Part of a small language model's weights: 16 layers, LayerNorm before each block.
Each number is 500 + 50 x the weight over its row's rms, rounded and kept within 0 to 999. Layers, rows and columns count from 0. Numbers have three digits each. The size before them is the row's rms in percent of the matrix's.

# down: layer 5 MLP down (transposed), 256x64, rms 0.119, rows 111-210, columns 0-63
# up: layer 5 MLP up, 256x64, rms 0.11, rows 112-211, columns 0-63
down111 091:476497441570484428541429481510554477474511537400402393461367552497575446540553475496509517425596518525509555539490516435521512486515422550530530476486459422494411522507557459453482472547543509
up112 089:599576491594395504455564525552455426453488486564456598478470444479507534496522457461554474489557473565546467553529505446459496452534429531517501415561507565552515467526528560445470408503444580
down112 091:517633526579447545534496460476526481422469454408559603576477496518481433530552425444447525499571560505441488548586558463451457447550457498527520448495460480566461425538442473470540519485447495
up113 088:523524543517497494494527499472496438534551440509522489439495438446451504522439621515525526475553531517514434467419496606529440581468557522454505530528558484405511452583493471372429511488585399
down113 100:494540512516613603530496606484506514537570522418516510451457401491524469523511554520489470534452433469487475481545445529574534495554607493547555573463449488518513527517564534425599571529455575
up114 085:473474447506463533574492526508476556428477485592461411521448566515513524496475526522520554519599452623565429546528558518513498538391418441451455473501569464503388525573464481562465542482519494
down114 089:468521551605434483604556522495458504369525542519402523489509411564505469532504558534528529498464465549552497516512549533530492596490481545491499545479575407489427519605455548437539549538539484
up115 072:507469565531441497397556477452422443508393524471412564520544488473477450538447410518564550572512470469470548445467490490445408554419444440450535475439537563471544536484482538499485488471428422
down115 063:495514455465503458485500527458581398531587488525504479427461535509487498444621455534499404415445474449523451481346409464505580468457484506470480497491540446517573485530477420487449503558538510
up116 111:515555585372499473452541445399538498437451458525575513468524484431523585564511518496498481555565520495496522478490608488563543526522514568415433482612501483557467482485599489445468538493546497
down116 108:492483436421494515567502475590497473486528456613481440515574417508487524475504517441506507585500487438464407611516547491472483425550447520491472431514460345549515452512549473489547427505515460
up117 089:402470655483526437462572408365557532538464566526498477462557500522468550441560462542513537504504495459477469484449491519530465623507586549471474538510461589487472530531513481500439511492472491
down117 087:568506485416475530479446549565618467436528525465415495563430486554512482500480566540558499458412486471544510438464437540468533490597471526476539535494429518610525490488588495519454494603576528
up118 095:455453582429466571555552516511522548498449573509439505497476548539479518442517554497489447430629449490456523529478461510558436536513491437480600545537603557424455516465459523403539425512443475
down118 072:446517487424516440552588530497469477435407518498464508497502428524556480417567559449494535489578466466443543547507597585471464508481470472431500471406602581566518543490450566505510539412489518
up119 094:481530537504471539517559459532412453475523401555496385574512442510419531499528614518483501452584529445584492450516547579433478518504432544425572526534453492532468481508538457420532505420506547
down119 115:463443412530521506441461576549464434488524495578546543517546610550507447470567543462479535610542490489491566543571427458504487540428463560466452400542544491519511512485517420398450523482492559
up120 127:541419552539493513508517503600398369557483576486533483491541499461456527492555486535429478420536503457538540522494471491510535536496477663439523443540477481530427529447481516570538452496403484
down120 124:423570400536554501381540496540585557502500536532417483537501504549480493515553559498507444604535526529519501506518492480595379510477505525471388490534438538546561519497447438491553561547538525
up121 103:481449462458459522451521466485427427539525591509515519434566613491466501557501383549430451499513460538560598552517495570572520502518481504431429486526446553537469575524495432477434487594481455
down121 102:501528499499546562485645427544467485466468482370509545459518533580553455545401432490455502526530528609576465495563470503440458464463504542452463535510396531441558566529531477517487509547507515
up122 110:541458509551402427518509460557437532446535410559537465519531511458448517494433467449568517436526504542548500451590525516595507531479505458521506479522423505490368409597579575521549478490526493
down122 129:503457571393538471398439466559537531568447425480489427543485552464448517529522484521434513554552475439490568485508457533412445458573559505467624519469511440563505531432592491469478542489462510
up123 090:489466448517544507483455541489431524542561569407498593464523535556547508489505439529470537525476511519520515533501493552443412480491542545468560494386490459473633576425379564474463484562443549
down123 079:463438385406598481454397467491509521535504508439478522503502516466497498438540507512471559444467522437486550416553502583459437471478536587420461507394532501530602564496415522487471538502479520
up124 110:441544503540471418562576490433516492411486560566542456449594468494451519487598487470524530553487431543507427460528496475497488575432485396471503514602526566460459476539521565514537392453507461
down124 111:502572513381443523501487501515445448547529486507448506530564504571568461505519583560434455545435552536541519466542610449566492516531535521476433529516481385557528550471446482540459419470570590
up125 086:473512497507503416541495451522511502496594552606504437457453543484497573536585491489515512555460493573435476526463596524549464433502555493459642575455532542441435526538484431472506482432411467
down125 089:495469543517566610501509532544504586566388443487448553458458506461435449540490531464558501574519601460552553548480453471531479535525536529470468542503456417452524420478584549569447413551489465
up126 103:568566575517409437488557483493418512487521594618591429405546519509554584463469471446492470428471491506523543518482469482463503577532499459456486519527475525536476550449444428592443533564495488
down126 111:562492580536512421498599472439423473445519534560546479494572478491466466458451456445491499488518528515623529501499535506481476538507504567477503658565514546578496520470478564561405572523554539
up127 095:499517612561574477466486554489505419496515439438446406502489534460460554524461477442518524505483487441530459605384517501588437529440467572483444536526522506515497473464579492407562594543527517
down127 096:536524553441491504481529502498472459510525436464538556448595521443579487464484527550500520531454478537474551431502433489494615581424530413537548504452520507341576490602486425457455523515487504
up128 093:597392577444559497441466551540502490533522495503470487481444459456444529410496503517510561422534469555512513446463456422553507578563496473493548548444609610521520466483495466485493577430482585
down128 109:611423537461502544567489521536539454686536505505534479500497525538480536409485526475485465494623543471510535445551462475496573467529476490444541441520541461541529436547487616486562520520492483
up129 108:509527539457564417464500436481464507481416513462466464506616551542515539520436525447490491478596542521620347527491463501534449529448542527450454545552512510529552531506614449488463540524472451
down129 110:523515555491518566441514547447501445583518437510536499546423467516507491457589592483484483584488464411385535429438509459513572406499567505409500449494481510472467500550428595445557493502454518
up130 098:510566455587518524481568450520585520510432454480446452510522425459552594534503490436522538404498477460537516409508478417550592477495519577512505548546391434528495510458468515502466542510452384
down130 103:456431406495438487534443558492461545520536605491465501530477468519457415472512395505521462484442577593465516523587549553462522527466504522459472461485597516435469390497497498525509423547393479
up131 097:563477477477473410476524506509559516496515541549513506428486499424491516429449470536516445583507480538533482479444505525473440425470482549492561496433416519503356510468390525627450606526461471
down131 095:511540523488472461552533556458475521508509549489474496484542497446492539440495549545448552586497436548507455539421488463504490542378508537512590572447520489487307504529483549499436624520466511
up132 109:517486451594487437536494425512466504500484442537430466533549460484467472477521578454512530618532404469509427470389550505467506395505564501489484556578438446479548508524481532510547510613589473
down132 106:421520542439572493530537543416486525487566553496490512556536492477600487475471498542491486435526521474543563591541445580398525579520556498490497430415488495413482583528452515398398508504477476
up133 110:485588465548597518423564626532504513501549568459487526517529507440450546435504493406576472471502541485562507480497534564514434470536569483460602552492537481462535442400466529481529442487430569
down133 108:422415504483484485464516359390529527481446476583497536480587480495491520454573543443513564516455495430435464407533447586510499443406529483551522491532551457449426439505515504479555529512455493
up134 085:518552480453489532532577590461457443479428569533544493529516557427397448440438479544495488523463468482536576373577541508509431530542511498562504466486527422545548502504464425466480437540588569
down134 092:527550484545426567568446514512428569563487502461480480479467507512487527596475534441547499575538515531577540421529606380541516517486488453590500502504486497414469507431539422528504471604577521
up135 082:529481524491493581480527467607486562516415427476511552500489497541542411437524453465529537504524472412540461448519516480507398483506555530420557630505488535581501620520459578531576529500522506
down135 087:443454466533545424579519538420490509493456531503453454430516506424549630513455494492500502485526457490463442472450471457538524571472495519552567430557476552348486418508469464458449571539568457
up136 093:456524476525484598439574474391481464493602465542405542440486488434505570494550544452572409569473466483477520456420492575545618480555440556424497487508518491520459519463554509510498489522474553
down136 109:539404404567431490527462516479444421549543576488535457574453514520488430559563492597489560543533540551452494459520542435487557530500549606596556532567541496576456455472535535505500532468533503
up137 106:493522513520521499550592404654541505505484469531431548510569399489520496467498444486533516500463485396485507527572457507424548480487566488423475434570449540584507433448448578537458479462502494
down137 108:548512574359458537501476482356513537415428483527522497429452489532469483492467538486416565503508519537522516480502639515525488564456500511553471569446550551411507473484514493417551502501447530
up138 121:445492518526474478612603468459468443558495465495484520576572564407545531471499466409553437460495432474473523572516564499451438517469548438457617488432505463515462515533502375532472460495499518
down138 137:520574512494460529549536485597415462499515548462509449432577553475509539523474556501628542482491479476504445523451456455470512559511486422453560426470484448471532549514606483440485501487347434
up139 095:563499513464570405493472542377466508423617528503429598373419433500489512509511497528515557524500467560521463542442498613440486577449460511492498491429501537479479550484509533535485463497512541
down139 091:611515449429524430558469491478465495489542462463434501420453481550607482487515421484412545535499496479437519496564510551434499514565484571485478431463452439613426521467527578512435509573465459
up140 121:529420436530549419528460501536463515411536611541544561471487534470511461547456526543543520445450479419416579537504562511561527544500514524498410424506587579518435571551452534476490506474522587
down140 126:456475462437580475538583449493495515428506508611529547492603468462516473497436441430491450462469515447376586516519546536442466490451463454404426503501478466501503398572511520490574471511473539
up141 106:542491463531488442531503427551484502495489554422490430494503457533488507577552582472383530399552444497500488494470557497505623518506564599428487532487472587534545557489473490482419404472579511
down141 112:506468500586513477544460532537546445513433566535507592624527537479483505418482437494534521480491531424541563551547516516498453470437577541551539424483539503492460434370494526490539443592423451
up142 101:456447477484484408469471575509461508468520576593474457516478536519528465490470530478460582565460456503541446481426441486486506510544543480368460571518590599480507573543454450520450525365525517
down142 103:516528395479417452495470518430510445522535571559621492540491414584493524552497553456503448464514523477443505512488446424504548456462548522470493505600510540563450485439470474461443559636549479
up143 084:523489521493536597471465570503474512388510515531471456535555545538459534438536425429588512422545417504518505556528574518468541513554519483473408610447476516515555495544541441424556432489405491
down143 081:563533513526518514465538583553541518522558501383505471573620519411518558545465532533618499539487464492499521472479443457392580539416494510495532566486389457500481477578525446519482517525537492
up144 091:516459533442513524453559457503379441477507572500471574484462516561431508495589546476522367557552479537502494413505537566558486496520471503538490491506448519525558527544500409414574407430525554
down144 096:536457474523559536514530524415436444524486510451449533450592417483449478493541609501535533582494522423414477560487475584568500520462509456520465487468663553469424462527508514455467541502521555
up145 102:498521567467496506460535528543558406478489506474480527534478489385442476569553431525558523412506487639504515485428443524485464514537484535433585429545476512512486499584558397527534562539413467
down145 094:524579595467497509466479482514580479491441532459506549536446507349523411463523440496542578455472495566497497480581519565420447547492509569464576494558537463574466561589517497537564545526478527
up146 098:471439428530546510525505559464465471425453466570489473593518430449413540463552628494524540496448462467452493443470501512519537444539570515372450533498597436502530493478525434474437578515461468
down146 107:565418465479475547487542495481545471469449502437538479447486474497482458478432476523440478434408549484489518515418514557493481552439479493719506525539527543541508582526570553449488495422492456
up147 099:479420432487514478499408503555428433461481530562499481538557518411494517525505492500510635427455490480501444491527591476468526586434515537526465469525477456472484548640523448599535549465560470
down147 091:477500463610516428502499431470514502471438469510545503453551426529528431460459464415453571480450553560417543416567468525469477426555426538514471488486573533572495432550464528488550442419461417
up148 080:486453425475473530503499450524578494471576575564490491530444494543518391508475444422578536527511461582436477424507475473505458490493532451543544417561586532499510558395480545574404517455570478
down148 098:457531424492528570554526470457481478497526543514520467432486452514533428492637582539475506517510465461493449512554391479399536589460560496494484457556604508485487462537483502460382581516567476
up149 108:607595485557571379466528470557502519461448562521508454536465604507475508532522559506453534542419435491555461453461480455396546504394484465443460473511550522527523475488462521429440529498560546
down149 104:477439545490573456501441461590535523580450490474399507462532522536569570476507434493456513587515485451424506522574536400509560423510553508490548529543548441483465560473485490557458506590599435
up150 089:540549516564438439429441483447429454531607491539465513478483536478502533567497472515560500538535394539569467404477462543445510556503544503582506522398483525516542548563588583538475586499481556
down150 086:505510549512471517583467453541449397554521396501489452516458537514553575514531386424432501498495503473434439473555541520565516415524470435583526531455476497610532490528509581596461494492474450
up151 081:540529524420542440474466507435591539456399549546478515489490518601495537562506441502553571532473521476427555565622600503491444540525482531559434486496558446553521519405503444451474547523533519
down151 084:546489451408541546445464478393456373427454523473451474490511530545504469523506546556466600524565480440451478514477500491500490527402511470564483485466555518480401520548527455438496593476385529
up152 117:553548482615453452603546508551510473455490517491389545459497531486560506508591459435485473534517459519532531486577434520420492486489402497471536488482545536516518503452630567542395558481538469
down152 125:457556559468508502562428549563485532600575498479572501577458532528435445488450498495558626450463503452476478448392533542555525490616457411522456580464484496485485477469554507430488482508500536
up153 098:561564478554571588537605439503533483551504510531510537482445520521513491399506565460597550492535478532562412559539488543497568484532500422393489422473524470423436509558548518536467469541536428
down153 097:509482533478590553461444527582424523471443470442434470434532479428510506509553581605519489504577518495414518522527401514483534627527511555516521534407518490558483520497537525394463556451513533
up154 108:461402480564433526490505438498504462522533538545440526455479396469432624542455497473595552375517443547533493548508546574533501448498487450482548542523498451391438548535520437512459519479537496
down154 120:461451503556482468477481403545424424499466521498467469483518486561521520535555506457475435497536486423542567506410432489521468514530537511496554473363523493342579547530513435406503521488427471
up155 099:526447482583540455499527508425534429559434483464469527488552529478504456510567495641572494544628427512446500426536527478378504551547509503468526396459477454467532512521534488438516539479525563
down155 103:567500435525497513438585408543509439425550462578429491529540535532530447553474542597498469518465437499455484408419542511589562508514529523419454479477487565603445575505487516568475516519463462
up156 102:553525485442514543547502613441412500499527485573521491486515495505513528419489569446440425593584539436486551433490529550569424495542450490462497586465546481504473513399508535534454458439391518
down156 088:494521585414528427533475533507509508506380566510576483651500523474451527479498460444422519525437453513565490545574601519507486549563536473469501530564530467450524473527494518470568564449594508
up157 100:447377482491470516551554546557501599618585438482430507488526532505545384531492424535458517552495440528523489445534515576454536543414476409485517468545561513539460472507541568515531474502462461
down157 110:471533468438556505433448536513511463402537599529575445612545452568434574484439595468542575534480547460546455551474482474551459458526498504502488623444439572500490530512445554484492515487473505
up158 097:566435528470475506584428498563423488415514460534465471401511499483504577566506508487504535460424501541498426454492538510630560486605407443551440410539521427536465506527497532515487534457505465
down158 083:537446558480538455475524540512472503507497472543511494513649543519550492476512634495468568554487509411530493491460488484397491517404521431506492584431499574460482472582554573431455562466438488
up159 102:468544511566475504443513477453525539430475485413464459441512573513555499474530567610537407408451519534516511396435500492538432481523581536548555434456532539553593540475524441416536504527472453
down159 076:507551474503576484487541518539540583473513501568462477527496580511563425408495509376509528458393520435454480517527578576433435475467478418475510503429565506609575523485525505468516522573478460
up160 090:584439474384549539473415540394513439549509483591471544525488486491562579529506537511507557502552482506549468471513502405497591470539481451498526545473516529520439606502483451450431526617536521
down160 090:556413454419469537457452406468551484483422402542501537506444491559505497531437476422400539503543569520507525439508531571498411470494439552585519510512418473548498550446519544523470447537456417
up161 095:497411447467485474505490498603418318481477571546485418516441491513428479459466568480513520488458486510541479521569462530526585445457474475461458483546586574474551526539466506554487528415534510
down161 090:496512495451508540549552463527574471528476503520480543542589541520480447463497485491491447443541482382380463541421521569483568394539596502519468543490511587539583635504532521502537493462467495
up162 095:445422463540519455503492518486501573493555524537446606419541561500521475412559466507517486561508492574486502545580602494530526529565454449587430452449567475483390497458460428566483544466438486
down162 091:427582563524577428472579468521409502478549530447456491468561564479455495393511525579470524578528511483542431455539523533545463494449518447550461532424467629424456446476490564450484518525490508
up163 111:533469493533498484615536519500484426512560505603530520518535515463406567442507475471567436478526456445507464537549482519404407566476496537503528539498441604513488577451528503536448569429381487
down163 124:513507461565462553547530437508551508497594536586415501528508518539503553558417577498509540507507493443467517593564541446496551447591450425447488513509509487348570549489511511563453506542432534
up164 114:406373546531573522475534540514474475441516488494408532478611469475546532540563529448487489473462500448464506509605495535486395568450541591476469564473453572484487539539498424513449471427493544
down164 114:571513539539495469486488486452557509562509427439527432514360475477465587526472426556641612559506482480526481487404427532585502482539462458504458502558556489514538468516475515479466516487534427
up165 099:505536589546630503502529465606507487537495453483441456478549465453514456517430426528463525530552464538484491575525578538436506462521570501524496522606529430436536450440597497500565482583431483
down165 100:559544501561462527501500608440531400540550478661597468502454527626534572549483486512527455506550466621492484522475594493537509530491478512556506458484492451528502527484525480503532434548486515
up166 097:464481451602426447421522551526455472543463439581547458503472495406508547524442439457536517477491508446513547440586459466590473473613444587522574543483495536576482456466500541439514529492517576
down166 095:470517528451567516552560523522563516538532425704482451537558485473523540452470526472488524529480503455459489657473485486460499483475515474528583559476439533517434487505553565432514432518525515
up167 088:529493539455566477489508463546511517422603384430501458528453512452466604510512527490488588435526485464431501500437452527592492476484546460486448537485424555385516420419536508454453553549463491
down167 093:487437456530360472475573546486498542489549496450502498498510502488487394482481434510504440504602516508506448511560391425418490550411446476463480391547496444534437491545540512577466515536472565
up168 088:462538595532525505568453468563454528538580490459523541500611539496424573506483561433514454418617566539496419380501564552533493520461464489506422516508423530501547461517456464496489486562505466
down168 097:501544525465485538456502549454479420428514560450543457422464406511581513474573550475524567470375437459490455559442419479463489526427512454487510446508567494542501466573507481502468587408497585
up169 123:558390489479468429469526591576497484588498512510476500550511579544529437542438552469466559500455453500440525470484495460425440539482401456511522480429581525566472587574559445491495505428462572
down169 114:545561517437492544440532453446523525567523456521559506489550474516495394487494489586435472552432484447408454450516463567523449504537554541510472539644550424608509445513497509499605505469463500
up170 107:499541529488535387501458582548455517465536501504437429583466516435526475468545456527611506560589450503642454535519508513429603434516490572441521458425453521519472473452470509499454481486490537
down170 108:527587495404437551485495466489517461561444397399478560535496495461484534528435468517504420490554556423520552507512510584491499481529437535519530381509499488473560459525596483488644499457519508
up171 096:453504455496473461580461506510514474566487482493489570558426556542431517495507528533524555558578530636485521383472604546520589457520506509478468464539456400505463477438438502509435402491464461
down171 092:547562520510537490505552553478469433459569491453502558548600526546475489463570637586498483521500496508514458520444475502437526538465554514502557583425562516507435410635482495442481572470452496
up172 089:588593596492555452543567466406544531436563603517506503454495488465503545512440486473497509465502546491556463538474473440510492427492482570486471543475485608560471632465527556532422507475571509
down172 088:546512509539526542575502481503457488466540507388403487577478486539532418392567534454438527533571556408527479549596569537460489479513478512531471543471498499605483520533537606446507518475586484
up173 099:486515552540574519537526482562493535412530514544530493598612513424471514497455551461519428458396507440434397549548522475478529436588467524440477518550492490544510521435497524412528598500576505
down173 100:624489421478414498427492563362488435537597498438476524452467546571570512513518510506444537521565514502468459485454524570415454536394568514507542565516529511539498468497481502540463507527494569
up174 096:553484549402466570481452456554527493481565385526499522557562487564536376456492564412523552473472460429443519521529542595488436466417490458452498520433418504509472500480476474562552514502435531
down174 098:510490453476371445421451514516503459487528493460558393526464507632502438534513521550552483530580527551468470431378415442555549509550496528481509444555504536534474450493549539498586510462546507
up175 083:565534500518488582554590468487542478594469447574537587495455488479590602510436549498541436498493523501445471484447522490499475473539495466505453618486414580561442575452513551410517480494548533
down175 089:580519491498515605551500501434514483550488512521451524429609483445468512497545509557433507495570510428450481571485498559486589543477531537523571549425559510580472556571537642459454523473469544
up176 106:533506556561467502434549484442514434563452489500485516479526558489486548497499578437484493514562450539496583492507519457477464471573372477542382541493535551536469591520419569482430582419582477
down176 095:427561495560561502526511476521541557417487473422447447557447451423469413561584520532492613412482442436436478584491464481538479508538579548458579530458537477471461501542531474441573521473492478
up177 097:584486587530489506507514504510385501487567446595519465436455486390431464453535589515459538541590473504408500484537426450521503436435505562505508418531506495544580518481527447408498519528501544
down177 087:464565531512531505548531563445348497401480504403574501518479383549486478494541507572464513520530538447523442525425475440528446602542539492504504591481507479454442496536477529485499520503416578
up178 099:466537501508468443563549461497570504498503549517428502519449533456530434524508544531522647488514532463401479590531496471473448511416528556454499527482543511417517447513508408394537500398579572
down178 080:518460547520516473474573441452483391541536554587464535558553492468488489502458556406403534531493488470519492478516537533428484459381539545547566588437501592539498492563479612529434522500538506
up179 089:510554494514527471513465435451481458561468497491482478480473464622420514536455497567494574504534370479530512519605582541511474397441546548401544481511530540568550526494538469521502409600504504
down179 087:460512591443567487446517546439477471499479521469524506515411459509528482513545620594490492520444490428469536514487433498468472479481547534552594553487466466443448414617563402423467558529536529
up180 110:519555449531575454596591532493532508416429558475556580452520496482529505492549514532510523507491512567418439566394555476499482422438537550559493433506511546528490545422421522489494382485548528
down180 099:475575459464562415491518478502544578441417463458441631491516542513544548465533507516533592477491485520470461526506599452495446475427573592514461457506508503558588583462499495469508439500581433
up181 087:557572513513527502493522555445479531499606539458516556432511430450473518423457423507586506438489530527556479545451546558516432484475442331572469492540463425449508451462481526489505465525413456
down181 082:565539432440496502463460524493502566469529510498541544433507388545504509479483451564527571517609487525499584478452574543462379470485525556498427477513483521546510562417444486642526505506567526
up182 094:529477561434468538504513536475528499417486438541540463522432460445443538525555558496437578500527510529428414454402577438530454583549577545494518562561451420508531470452570449398488493493479551
down182 090:419523549498544480551544489470507506513501420520582526572610546602517457426492420504414570524585477432487466550456572507524449600493478422473486527491450437543503535525560543477554508494464423
up183 110:530464508537531521417435447484632441491567447513521499470572531466405575457521549510531554520492487468563426544529494592516515455518532443383516460511543599426461560520518502483561518446431480
down183 113:426503436529551541589562549427515513478478525516462519521413515470555537489458429514546543476577457517484546462560514524588405503522518506535478558397473425578532484459522473654474492470546555
up184 091:559495535512413489543478463522436418476534517507513530516462498487476586514529543466592551458417532578395525451485567372471428429583528514492465487538540481579490586460488519495462395479505534
down184 108:463541453562520482533506493435461508642530417458533461430476559484418563569541582492585611519548517464459475501468561431500514503442502415431426487500519482523500442460532552447426539485532494
up185 113:470504562527594527588575461479476497498526488444516460372479494528540467462504384519579513491523499543562459465530510486512546414411566581545561511497449558480525459412487576429449469434531509
down185 102:479487510482602613533525402444490436421502486451545543408519458491542515539484439491527539484421544489568500517565478496548487489469584619552507581493476571445504497464476455434589484479578493
up186 100:551578536445503489426471472575512417535543460487406512535488429455462497517527548502543500466460530411603461497580495508534523487447460497445560526497519597380458446553529515467528575389492540
down186 097:516547524518455476514428471665559476531454401467545487564526481479491476568552405482572444561595560462492467453504553485503483471531479579501494494498425506529366535474466536555504466474508451
up187 099:485411397518454498494598489489477447521526437514479519567470513598524565469483469418521579564518559470509480527479503530541450461453511372503557615477434495528502523493578399499416470530508519
down187 080:619505498424521486460531520518489440575520450591446554575473519510506438475499562467411540491535487523516478486598468513467437484450473528399535478405512606480518510520500461402559560441528569
up188 108:417489463534482568441542495381511471447442472491468541512465543433535514472535563385454425508485484534531506425589585488535529455454483432545471533534555532461584572518490506428410499485521586
down188 096:420458534503457487470465528455433560518457491473415481512542579436482498463590466467460466520527529488490416511527562572440439520388549435498561493447552518492495564420569550399448504427430533
up189 083:522448467546515579556533531420528413463524486578577465579555515482471551429532483522433500509481489451491531536572532502434536520419552537498497487469482440393489590381612472458552470528478492
down189 092:605548477516471448497499561480492486492432494458567425409420541510490588501552479568502463475479482616491489466427497525493633528411538460553551542546503533463496466514574500443584545567514476
up190 093:562481541558545481469550552489582483504534481507540506586473448459555486550546528503456560534575481513546532408472363513490498492536429580380548456564487536483624457464547500506457559476462532
down190 103:461504501504481480496548615532528577540516534505499472560526486529489461440532574423522403463572507467447436620571514574568523538518495476521520589394514538511465586561424534467495459557551469
up191 110:474409540526489397404522509522465444519442524501450488541507436461533579518478492516533475447497539505433617486515486495584480513507540634524582514518475606467506543461465425517467426470599494
down191 115:481499515477575411357497493573468459451420557539492495424566479479485518462441472512507518463440510460520498480484489584525544520484412508501561552501427503420517526431439554540380589526521439
up192 084:396551465399514396544530478454519508553444492616545464549558477486525572489464384529544526526515446527439554547435562553489561522473532512504603411506454516471569493474458484481473511508450464
down192 092:447535464492539572553501515514543495572494481455569428537518532491538517560417447557513683575534434476499502494403497462547578575414559487486576522454483543481481438494489502511454510449454499
up193 086:526510467523504547505512465508434444428470467574665459508468452538441503482569474518545468422505535495455426499453550481468602522443514518486483449560599530508470445428506470400487529495411570
down193 082:555464548623536586525523508520518492482482447514534494517562505426377544468498516566555447519462466478562477576460565462578521543502527503587538547432450565459514429539510608501482560487434445
up194 095:505481498507413561409501591528529465622536552474494478494448434450428496464441517545582513580495374493563504433473455488539463522512391432494421495483529440404485475495531494487511462479535528
down194 088:561451554555482461567448506550532568547500537464457493541413486528461479460466533504522504540432367553474407479535566580543471411566481469504452515602492495449420479494475488564560536536583549
up195 128:466508491565574465584547533483546541523513493453478500448565555496517589505452403422501565463464457585465512633496543615453525449534444434468485488488522480534488518522458535560529471426461399
down195 114:537441530492454461543516592598503409481392413432468518473490494518418528513565439515554537521552536468411537490476499492557396490583530492616549572496502538479593465495513509478469518502552505
up196 075:542589548513533532461604581476400488507426505539540474418541543439532500455454460478511612606586526444513546513487533467492462468502513383493468470496455479483520561539503526518585580522468450
down196 069:532401501527482433460532519487525502572600437504560488501587456574504456462580471611501542538537435547567515479492474509573529579500487551545518529530513492413482419496550392520491434506558576
up197 092:528495522506463435526515531572467472466479542627527347531503545452443537500509542452438525572521499556604391507433458496447497567501519538440535529537445444469510563445514559540526502559438512
down197 100:488508520555575478496534485472486431475529491463462510530567615593525489468424486536547572514471477517612504539429487468467459543570515498437454515643560500482494394520525545479630502482507473
up198 108:519448402551473441537459529595492462550439530496458454583484562475427483516450410475589556542558465487508458489511507551467512482545421450552430516454562484473472496475489561545486512428625591
down198 114:448483428569462461477566474395465503550488480542576516594510533514501465480516498549446483419470529470453452440525460508495550508484517596372377462473462483516514547511392463562428528559524480
up199 105:600519507539515464505450460499555493573481519443451502401527481538439571561545516547567450628555459465490488543505542583486482445520451484529511572508469428471496537453610500438469562381503481
down199 089:512450533464545490488545518587548553494491385525553548575554552452565426472479472472447519409465527525473486471465527564390427550528554551429592502526559578592562500498468507451545474529488531
up200 089:459421544552583569411445564565467558465457422558551533508570470555527558437597460422474555536550493494536444438474546550481502481472509509489552535513534537470488497417525483464445562389502552
down200 095:500597479542546493559468524589476485469588508478552469350541510463369502588487546471519563502450510456476458511526501592563437457467482526474534411471506560489424493580504548488540502508549487
up201 089:438460548507462527455464495481617485455552548481529502607526620432502512494503465457503562532490506537423552453519531504477555477551436572547539413449500461543439533524428631570534455530506470
down201 095:560590489422455504425478471430420514359537479433584471515565474472492512482597579521481540474425510441484458512461516524419456542486533480508488505421574520453489451552440483447449551466493560
up202 085:472554520469440526528584533500484528511519464500513509443526586475557527494588550519614529532552458480463358499529504444462525556486552457497521470536498415447487618481590492450382477524526441
down202 107:465498450449499470344388580499479496489520582495586484443438500530480432518482414507457513435452554545473442494489436467509527497522507520483428442516571462553475515508446429488507451537371522
up203 093:521503410468542455497514495486503460567391490474518559533524495517489542469461460504528664541522464559550523533437535497508440536496455594500511523441572442417416486543531566508440529558385472
down203 089:550549601426531495410498478457401454486535570483500536565642499483513571545465538555504512504457532416536480508442454501458455515444536500478439513418538553514449505542509521440475634470483527
up204 087:580470442479539465505591533509497526547461552475572551544467470475542393503459467441460453505459386509418542610578520500512491416450474568472425462494485516551525517399578516517485475534454557
down204 090:577557482476488526474516487533413436424582453472541461552485493577574475463557536563550472566502466550613423461549463452509525548497453445529518497469567469463503393587433528461429526505538438
up205 102:559552467532571513529503521501552478570470486474497438490461536483470456481418564506413489418517567482481448475573550618501598480470495452459475465502441544546464559420534616478427442472519593
down205 115:572495514518481467501550463528535498472420439504528530488455469402488554521505402440517583426471555488595548458548465535485467489542466491553540597468461518496515605486578452563394447552579449
up206 098:456433471525621395424549494446492535482439461469525505501529522557517547478588508503433455668604494482527540475476569516509462576560502517469517525584431526536470437521488503459509461464500480
down206 104:595617489455508584480466480524565516523512570491463534422531525421458477600425495530523532421456452482541390560465503455514556515492398480433529446487548481427517576533548457508443507505519526
up207 080:492526525584460486526416403598442536518527458496584425491505561523511514524508534511529584486480542388496510418507538440526492465532468517509490543477513401573470588482526484568581514586398509
down207 109:440421490473469439386438430462489461503408490491562467431518483481422546482431365506461420532450470457431448467461428521530450465420523475472454514450450546464475541521475497420486499499427506
up208 105:489439508496478575526585592575433436503579471532526487518541507490562472474492468416526468547452437520408523501462529560507546554484463462485389478485529469504558569455485397597530410495428458
down208 124:401548478583554495518507446526534578521507555508551580477515596530564523403534512580537453458520526574553449378533480477448524473483513533425534489497391513576429479433495505459496505441525528
up209 093:540456469445459476462532482441584509520469440451540442531489487457383485508388538530501435480495524580491557500474543449549460519588457466548546510573445422564400502509569449397496455497441530
down209 102:566491599507510496547562436487549637534525410626499536541571513473516600543457512449516564499491536505515507561516592554481431464547535515487483580514557467535523541452560576511545506485529540
up210 078:497514451566460479522564424476511578487501541423532442460504545471430445624521475490479473517443449443489577519516558565514488582531539483619438497484465407547496584513561501481506504466599574
down210 066:517513460430487461520593473545420548485565412584466460549545475575555534475478451477453574510459449464538497514472521545473437557547547421492424477421572440516438546441583549405530472483524532
up211 107:599473499617556517489429505559487439569491549527425472507543476561569554477428526489558496484573449553498507458417444479459481484435526394428533514474459501456526490492444608472522494523503609